Each number is 500 + 25 x the weight over its row's rms, rounded and kept within 0 to 999. Layers, rows and columns count from 0. Numbers have three digits each. The size before them is the row's rms in percent of the matrix's.

# layer 4 MLP down, 256x1024, rms 0.172, rows 0-255, columns 128-159
128:471502471510537485471525494484495505479488499504512497549492531508560503499471524519506496501468
100:503503530510471534501487455525537501523518506481505478492463429489498508485516502499505537521498
104:488508485483499509504478471528468536528487503514501494513437469473483544484427488491499546542495
102:480512521492470513483472474497532488505536477527500499497452479500506499480490505511501515513494
095:474513504505553511476453476519525527507461503454517505491501503496475527504534514502492490476508
095:562483532515484483487511499519467463491512542458527507493516483566533487513496504508532505420481
099:458474444500481485538502494485495559456481527523498510502532512508504522477529481501508489495504
103:491507516486539512458534518478521480504514502491485484515548457493483480518503513472497489501475
102:478478502515466539464540497511463492531523527513508474501500503504438542481561483522507474509520
105:455519513504459514498506506525477514489513445536508536501498479487512493472443525500508473490473
096:463493479546500542474537529531474471495510492499469513498555490467487543491470516473494459507493
099:508493482503454517496468517510482512524490531501510525515521453507488481532528476488477529473536
102:536492531508493535538514505494522489480445529497490464527528526467467499482545530510500502489470
100:539463432462481475497534507488459512507509505534500512496515484496489499501481467477507527477487
100:551522467532528465473502478522447496535544510479482504532510465532488481470539500483485498509492
100:487505491462481461522490531499540496487502497497486535510493509496492478529507508520465476493518
099:485495540490478494529527483517543500495495485473503451495472514495522513553513493539471495505475
098:539432536518494477486491465500524452470479471481519433520487516476501535548468468501510515444478
100:504529490521487527501496533495503483456463500528517494534496489470504488478532526474462500462524
098:432540498499516463524528485504527466495510521500509484489481501510503503533508497513460526504531
094:445487504469503466432500521505534531462463520510492468478515470532545463493486508514475484482444
102:522495507528499485486492491543476475498543538501481489511488510509510480495504510488513479497474
098:508506477485518536476523515472468550503510536461516525517504515510512464496501534469465467507463
099:478472528507474491492478499494485499540535498519482528531491483538502506473531513456466512524554
104:489470496460499537490495486495476542528513504539466486489544513511494489488530491462541494507531
098:488491504462491503487483487487527522509483488495521498502474483493522480506563522433501508468531
096:505486514494529510508513506545484551558513557527475511474539493504465520519459499493468482500575
108:493491466512447514506477494478529486522509526535531476507510503484529503516475501524475462475534
098:490474533505490491483466543505495453478530529492491458475475466485517527509480492483495499486488
097:473470478508494527498527519490527520510509489481472482470469505486508535459487521472484509498548
104:503493506492513526489469513520499483545545530497505513519503501514525515488539543531519497526509
097:467477500509484505533529510515490503443486521495478484540520494484535523489482473477510508523520
095:463478467532445520494495511507484504477512480511465491497535516537472444501499502509529529504504
100:510475511508495461489512521528529470492528460490479512500501475476508553516459532493528512482503
102:456513486483501489501508467484498481483509499488459505485577511510430474473538478512505549503528
105:525535487519525491495441484495522492489506550437468507487475485504478446486484507479520475558483
103:490498503500465476499478520540452512450465495460508461489499461511495485477469521504475471485461
094:525507471512503486492487564540456472546553484465506503491507467480467502485531495547467477436511
100:496496468530545494479563531502516473500487489483472527508467493481469531508486514559486538517502
097:492484506467479480548472479498505463497487500526498501475517511505496458464494493536458504486491
101:513518486467512544506526492519564483495487512514530495495502443477520523484527524513536506481493
100:525502505502512490488425493489508487508533513528498490496512491537509504493523529515514503501481
096:497514467505476473492477509527465495494453520502509514494516513499483533487456499510517460519470
111:501510489550491476536507463515484470485463468469483478460447517474509482491485544438494544533480
102:504510520506540493507474543515488538519511522508465480493481526448508499514499467495494459546488
102:435574538482472506549477492481497525469476446513521537486478453478526517499520482500521530452525
104:555470493489502494486504504501550520459471523526489514503505521468474474464526480507452511484491
101:489487470552498505528492482534485506500543508543504532486461528503495489484469451491528508497519
102:514478468464545502513516474535479512541465488508462506510465520479519486497514494511473507511512
102:486514509498527480503443494519507532488523528453514520498481517489489476505483517464508506492484
099:501502463529512511479495499454482501489533506514477445515477489491515479496502479497492510502511
097:526508497489505492482517490466487455522486476499511470482486477488495508518492517520484506485510
101:471525518512524502495515495503495505488517497488499543502493511531517508502531468530539509462453
102:546460522459521520519509525481505524496480486498526525483472517482445508483515492490506529482506
090:485514492457518508502462497477501488497487482501531473542529515515498506479571488492485467500480
106:450499497517540511492495474495477513523538541547459539485506495493522502517471541513482541520530
106:498507513455449517509514510504507482520484509523480512448497513507466519508492523481560477502509
107:542521488504466490495554487521456477495505485518510480497499512561516495477529494490502536500535
099:528499451502522537480526488489517490517510544514520507475516478488495510512531498468463497514504
101:529527436500523501521515487467486473484488481494512479502489569540513507510479477497465480515506
102:518474493535564489454511500480517457484468486487517483488504440480500492480519524497493500511474
099:523485503486495518521505509490459517515477500456493543504514516486460541557496524474456507507539
095:483506479468506490512487541490513528495510484540518512458535474476507496477463440515549476527517
098:476487483475464510437469496510524565438506507500509483521480447500508458536496490498481504505555
097:547521499468485521488488506452501525500504466455494526438482509485509466509500491481511491516523
096:508515500507505494491523490495498503521534478481498549532492502525449455515506526493487534505543
095:489497444527523541516510484520551488510499466486476502501510509517483497508496502531451517526521
103:507534481472550476503489515493485485480518502435461493467497493516516479471471507482512533515443
099:476521450499487494499516457493495496515447504530517510472519488500492484477552529526481546553496
095:493536510511529456493466544475508518508498499517488548506496530485508496489496513536492502425502
102:487518514536471528507490467499497511509547494527512534499495483505461545533514510490467503487486
098:474493538508510525445514534546525463464494493509553503500478483447505513526443530509488442532494
101:510500493492508494496548488510478450533492510481491499475506496463522460495491513513522549495466
102:484536491480467512506524496485456475490488487478504492502519527468511480485478520462502496486491
099:520510464492526497495503525502444474469529521481495518438517513488494496491504518521506537486472
102:490506518494479520520496532578534476497492537530509497490500504500525555521462525501511496472540
099:486553562495531479497510518543481475512516492457533548515496490497480498509510519503475464490526
104:476501528492494487519489478512443463491471495552510517510515448518553555528498484527454500462561
097:530507469509459549516486526470511514474494469544485506519514488510526480495442493524491505504484
100:506530486497483521491491509478501488471515507537504509494474523527525528483473513526506545501478
099:490504483500502556482469504452497493469512512491486516497473558513464546492481504510532516467495
100:482485472458506520513451474439535503471516508516509492508520487490485506551505477533483519524542
104:543527475528523517492493461478479493514511524471500508526455476503512494505478486502489535493487
096:482531527494509563529493480518548518468479497475520492509511503469500497521525502464474482506529
095:499511493503490496508512500555509487476484490486451519501494473511500522478475490489499509517474
101:450515507511518493487509537529469545522453492494512522506511486479527452502560514480534526467531
101:499511526499510496511470498503481506523516491509495509516511499491501522539531470516518458448495
103:544493496451554457530505496498489460524518506441478516491537542499480578456493504479508487463549
095:509464497489517528526484548497528477523482509526486504479459494490484489506551490517541510529503
102:533497532499509517514446474535502546493474518459496509530501509487446479514529522475515496539483
104:555492499484530532501483467513504474481512452464524493524528513505499517458498459515607452518445
102:484475528483506514489485517473511497470546529479507500539499506470492493532519480512518459529467
101:463477486492509507523525490461541527503520483497494516518544488533455492514510502465485531523522
102:524534512502489556480543480500492474506496513485528481492526508486472509502516492452509491481526
095:484496465446520508499497465503488535480470524474479496485529519486517529489485557501490460503526
094:508505485525495485490469481517523503518505526524457498525502504512504513467509514511512516517522
104:492552495492491533479515505505548487513524519502459500474520508494486536466455520472548433487523
101:481508506462518494517521469485478499449463496493559481510515496518503457540431500495446508496465
101:525546492492497431487496519496521542499470485479490506534491515489484484490449459491527469478463
101:532504503488513523478491500529465502494476472520504481498519472503540474519545509490504475504488
098:487517516506527497478521508521495493482499476518511494475497516524539506499510489532509493494514
101:508503518532497470497457444492487503488552554518439465487491457455510534463458526487481517523514
093:529455513534492489485510551499469517490507506535513478470527491480506491500552500468482495510508
099:521523442548541487426510452522506478489499534477485499537497511480568507491464476489557484472489
100:459463513480484499489531488488530456451515454493493501471573463493498530497449453477517483520544
102:541488546449529517499470451506529498485516524545516528526519471477490536486465537525497487524459
101:484509478474524483441504550522497509506428517488529523504570486503512494498528476533469507546508
100:482498517510530531517490481523532465510499426481545524512503481515490491507480499553504484424516
100:458489523491496529486472490480524509464477521502468492547471491526526485481490504518543526456486
101:462448521510499475510464505479507501502497507535506492502542483472432452523548523496500477515492
102:489499512517496512497485503492525514528504462510483502498478488461515520462473509459504461481523
095:517525477519448501490447506507533504457461490541527482548485495475474483516437513481489472498503
104:504491510511528477506513470521543512490504513507455527492506528497498481482501491490528469507528
097:500500545515534531538519474504470508497440486437493503517451495513432476455493496500506484520481
100:471511544506495473490456475537442502502537484483535538481486512483548472502511532482488503463525
098:534473447488517526492481471495514500448438489496485502523488533483524501512452508486528461491500
096:462509528556488490504454501492471532455490538505524504498532470520485472496520475510527507505575
101:496477483512475482498486500490462477516510527506489527543468488494495542529515526532545497513490
104:553488492443506489493492472502516481503468504493463518487500551466516533483520457520521510515535
103:494538472517515545504511506465473497501568550450544522506483438505498475485545535484550486547487
102:471511478495479472498485472467511514514538496548507494510511467517530459490533499516443491476433
100:502511503500500497503502451514503494507553482523478479463513519521476495459482506515527482512463
104:474500464492497479496483522487514516494507439483487504471481489536505502489493512486470484552513
096:470494506536478462486494555524459556496478497469516495499498469545501485503506491453526507483519
102:479483577532485517512511525505501526511496509531453508448514499493487494508494472468453496530541
103:463497520503498498457480524519498551490477498523507465496494506521469489487508489537494500500489
102:513525504459489515515464497489512502505528497497510519497466515500523549501484498522489473479530
100:468493448504520498529515519498569573509524522503483487512493561488506477499487516504492495496469
099:502525543509498498483498498464577508522475486526482526496483491493530498523512473532496465515518
096:519483514491544530475508470542488494521528492506452524500499478526514451505489466517508498505526
107:518452488489480509508521524453497520523493478471442465468489485489483497474521507531489529549464
104:470486546522486492525460468506495460496537483502478536505507481439468533524516528489506483504532
101:508494463479477461458477513505503498492461557518503531507518497478495541500487492496474485565522
100:524532488520522504465526466512445499477422533463496508507441479488499502522499525509464471510531
099:513498486480526495489499487528446505450499509458480464498507510545513496505477499509518490510526
096:504532489510503519483471520508515507513510487534538506445485512491472497492535489530494483478477
096:498519471455502507489499500558485500516491544500485511474495531469511462531463507509466493518495
098:510505501505524514501505535507492490496536496490458509479526479454483492473493444524536477491547
096:539497525530517503522542523493519528552457501488547504445491527535535496484518475491514483500491
098:493498481499511499500495499490480541493543554483509441472506494489516479478527448507485472501451
094:480473514477497487501527490504511541491514525492496514542481453508494507495527496459533476526490
099:496540470490481477496509470519505473520506503514500468488504479472477536502507531466462498522448
098:543484498510524491483562500542486523478465494494506511509503464532512477516486485527492459541482
102:491484531483509492466501521516474483490504522485537530519498537460542508500475524533472493511532
103:482496502466537463550513494534521506516501485523512499480484522471508491526540483471477528542467
100:477478536482464524493504499506492549488524496492513501451515502520513521523512498496501484453562
099:487488476505512501478505493503491472522495463447533490465522493524530487521491515516461498495449
101:485525463497500480515469536483464479538478469507534501505495476489444531505536531530482500529451
101:465483461514496492473525476484459544521523487507476529481520471494487516530525524531476468464496
103:519502506497507442524512505523454456532543475521524522495492538539482479531563494533506538509507
107:499460559493528515532528454519541501481479500481506500499490507549456488505563489494512516546506
103:550534457529489495507501552548509417487460523506526486510483547448516491507524509520495490464503
098:567501506558489492512443485535499478499500473512501505502493488478512536489483468463508520473528
101:465446518437506416468508489469482504493528515495492505500541510544492478495503506518503547513488
096:514514513537484469518486512485478498503502530483533509519521497508498498499473561558540449541445
100:521430561469469481498501507496489552524489502468474469521483477514519511489510513500517509471464
100:507499526513505524513480474502486527491483476471450494494501512542546541500499522479477508472472
102:522490538487476506480489529518505529495503506531472526516568466442464493532480482520493542478532
105:505486465469510448493522506481467493511545482548514546493472468516495488477525492504503513495517
102:523540523472516491531476505479503515496550485473491534525482519459501503495488506463497530452551
096:501497503516499540470455498497502483421501500504478491523475485471483479527499461485463534490456
100:509546466513509545513512452499487526499509507488484524485476497495512462523515499495468492560506
098:487519446486502492500492500506500540498554509509529513515491520537512532515522475507470477460509
099:479476506475478467530473460547491479471473522517461530495483490483487500507493475499503500488494
102:509517470510487497531494510466468499423533532448477521489514505521503479491515473505519481554464
103:569472477456501500487523518480538510547519489523488509465528527452496512506555487529508480532490
108:501530520525498478521460499519481482554490469475551490480505481487507462505495507458504502483513
096:532483474514494529481499515489504475499472561504460548507507548508500445479442460456466508479519
104:473486500477498549428519514440531512476468521504509484491477477503485507476464490500470493529498
095:513427458484508473493558517540523480472492529517452482467487466496493504527504546477488518486501
103:483528503539513527501446520522526495535512475497482543509485497426517579502490535500515515482473
100:449492479497501489481514493477519482473477483458510472516490514536493422496525505480509548495487
093:523519469485457565518528523524520527500524516480488521493509505521525447512507500501492484521485
098:503514473488513523508473518486492569515442505514480446487487497521524504497504499540499492510543
103:460498477501506501499509541542517478525496520494496507499529507486532493495487467499504564536545
099:536511512472469476542500509483483497491500532510476503516453540443508489499444511531548509500501
100:478457538522539517518502486499480518514518511499477510536487529542478519467475513472567519495481
101:478486540457509495487473513504521528499441555533544528532521524521504512524498503464504505494543
100:475504507509523480481499574499506520489491525514543531491501456526491484503508532524507510522466
103:518498492479477502503568542516541483517528468445511490495512491479511482495512529474514501491496
102:434473514487510508499426514479476527493496538512459485459503496466493512502488536514497536534530
101:513512507515490498481493483461479533560517468490467474510518508463486478481499523512517474447504
099:532495507495476476533528512488503525462490465491497493463557488539508450507528497511525494501506
101:535532518525479462444487543524503498504496545513458481515484486482522503510451488527500509478563
091:497533501443510577462529505491513510483510493474480496488482467503507504490464463468489480503522
095:495454518500475494412520498493488518447495521497518531485491487468516483500481441529480501502590
097:517486474514483495474507526511511524508457471534516445508499479508472487493519492498475489522493
102:512484536502508480503483540500500507503487523491517493507486501520516570510479532442480487498479
104:496506537522483504501531498502520476486528498503515509516520513532500488529476488470495534479495
100:522490505501499502503509482510492486499450511523531521488518519463505539485531501489494467483469
102:467511542470481535527523539476476510482493512498453504479500502515516476487493514524513485484468
097:496486490512466456530434487500488474513553523501523527548502460515457478519474481552496504479500
098:521503476523515469477489510503471489503508460501531514494490490506491509464508511504530506468515
099:494493482516481488496500469535490517490482504499553472479532524532499488547544455519525478472476
097:488515517502498548496506466464470483467495464479479502520506510523478481469516507509457516511486
100:498465551477481507495493529490452502495504565494478480502499498470520533508564513471491506490457
099:510517490508476499517496476485507533512478485546527523501493504469497442509543501469533491517540
098:514512497481480477491471494471510476471463525531512539542519515508484539520500498506494467497480
099:503472475516510455494469466476507520532494499492496483511509473508528472500491495445519501486487
102:470485528540478510504482449509501499483569552496531463517492486490497480525489529518502523522489
102:479504521540519511486508466493470468516503491543545471498458477529475509493490506478495507484571
102:496513521484515490501471465486496507472488518471518495497488459555466495525513490547539480472484
098:507460532537536464513496483527473488521529497504528546503477511448502525490536486453510534459475
100:516512489445514481496538553516559539493490485510554507517548474512484512493484498453505458480501
100:481473545459494482464469534511457503474524488489521518488508464467500495543443520501448515500510
100:464447486516525491534496466525511505454423538497509489520484473487530476514516497491480496497469
102:486515483529471498517506509493515507481476510555507494507487511486480505521531489511515493510439
100:527517496495464487508472507527497495504497493528506510474506514449496500507478489499514509525509
101:488510468464510482494492506500471527498566472509477481512474496519514495483508497485517477502460
100:534470480516530463502482496512491514487485493474514485526484477499482468528476498460503471497513
104:507511501499506503475512509503496506504522535521540503503516517536515517510507537516507510470479
103:493502490488506494483523534500483523493500513465490492507531478543476487484496460478491469505434
098:535513482498541501501519525528514496481564520548474489507499486455500493534518536456503536477509
098:455495489537506516508496474534509536466468529507521484498524470534484522495480491466531481457489
103:506488537528470463509489501504533519461530514518518514464521492520471476551536477481505504496506
099:573472475453487478513461496511487479538521471514482515513489526500516495540464508514521468500501
098:503515482490502496466556497495460519497474516501461497500533486470520520507508467497513506512504
098:451480489548548507495496449529524506515462550526496500521480509487446500516498492499514505514473
099:520474507508484492526556524468503510556480517517492483498478511455507498512507492532492492481562
099:469466531526523523506501454547503508455480513520497468529505547533531436473504441435517489466500
101:464517505499543479476466508498551489477492474563526509475506471476515461524526513471468496483489
099:490465487496524481499505481465488504498535492512506468483523502519494528510499494503528472506588
104:537524482496529473529520455485511490511521509493477472499502497521489433461500504471503463453466
102:511464485506515504531484485488510521462494486539462510524485470500486504509482511533505494499476
100:450506556459480478453507492497528450503550499527505475517520508509476471475490469477502475532497
099:484424505468493486466483492540473521516477541506488447497516477486512532515511538515557517478500
097:476500515495478501527483493485493490462516534473516528486517487517478448490515515526535485478547
097:481487537548495529513513536505533511498507526506518541534503507512495485539490498516531491500459
101:515446497545514517506506507454468508477487495485523507495458485484508480508479424505522549501552
099:461520508495493498520517498472490525447500488503547483489506549494511530539439496503478468479493
099:443477508474511525486571500509538496502430469510521480476519509525449450501540510488506571494496
099:518443517477516494501485486507497510502552511486504522493500484472500483500505491494456547463494
102:487478481501513453495480521464471498532528485478461505473513474505513518520442502485480496511492
094:514492481453500483470541491502441502496517492530488503494510495526539503469513530490500489496510
098:468540525493543555496509507499500502482490497496505488515525516464514562516479521487533509523503
095:472491483464456493526496475521482498489536479500499533548517509491461456528486494506502455521490
097:509505477488496533514518526516511530521528471489441523501476519510519554503539496544471524472497
103:477511486511533499505498543457493476544518504520499495506481492518482528512455461487476496518460
096:520484485477500464505529487501463495502522516485502522505485494550487525516522501490488489494570
100:517474497500460517484492450525505446509490511520475431481503487515519503537483501456483497512503
098:481504528483522512505519500555505475444488517454478529503511497490463447506501486490497480471526
099:522523467481497509470498517498483496576458518556529472482505519497487506490468506506506486511539
098:486501514495501481500467491523524521504524499513512489457455505489548501510520473471496518500475
095:537530512473497533501497509486480511445515525493443507490495500514485506488465479482498479485501
099:514503437514486522516558497488528506490495490480445492455505511504497434490479499511453464490473
101:517480510462510509448505481483533512493503513499462499510471524528500522456512493514496523476500
101:540525551503513513496451562481529508506471506602524518525500516474499545484463457473509523509488
102:499522484494482505523481507502513475475479473505495505524497491537523468495484495536510507502504
099:471539520506528526530467507486493513540496516453496531489512526467467501469445470513505504525540
097:488494538482490525507426502477473516480525538516529497498493493488477463483507461568518498498490
098:525501504519534504486524519516508518491529477489490516471527475506488553473510498513533522497497
099:459498498477486481495490505537477502538536515479453524519499508538504496536510536530488482503489
101:498508478435510493562490460482531433551468487518483542528479503554479530496526535464490485461520
096:495453543547503436471464525490473488490468492510493489478496508483520485502508488504468538479456
095:483489501463499499497526498534517526514467551477500516510508481488486510493455490513491516468494
100:507495446452482437566496567495514494511489502494491523543484485533477469498518519481510486520510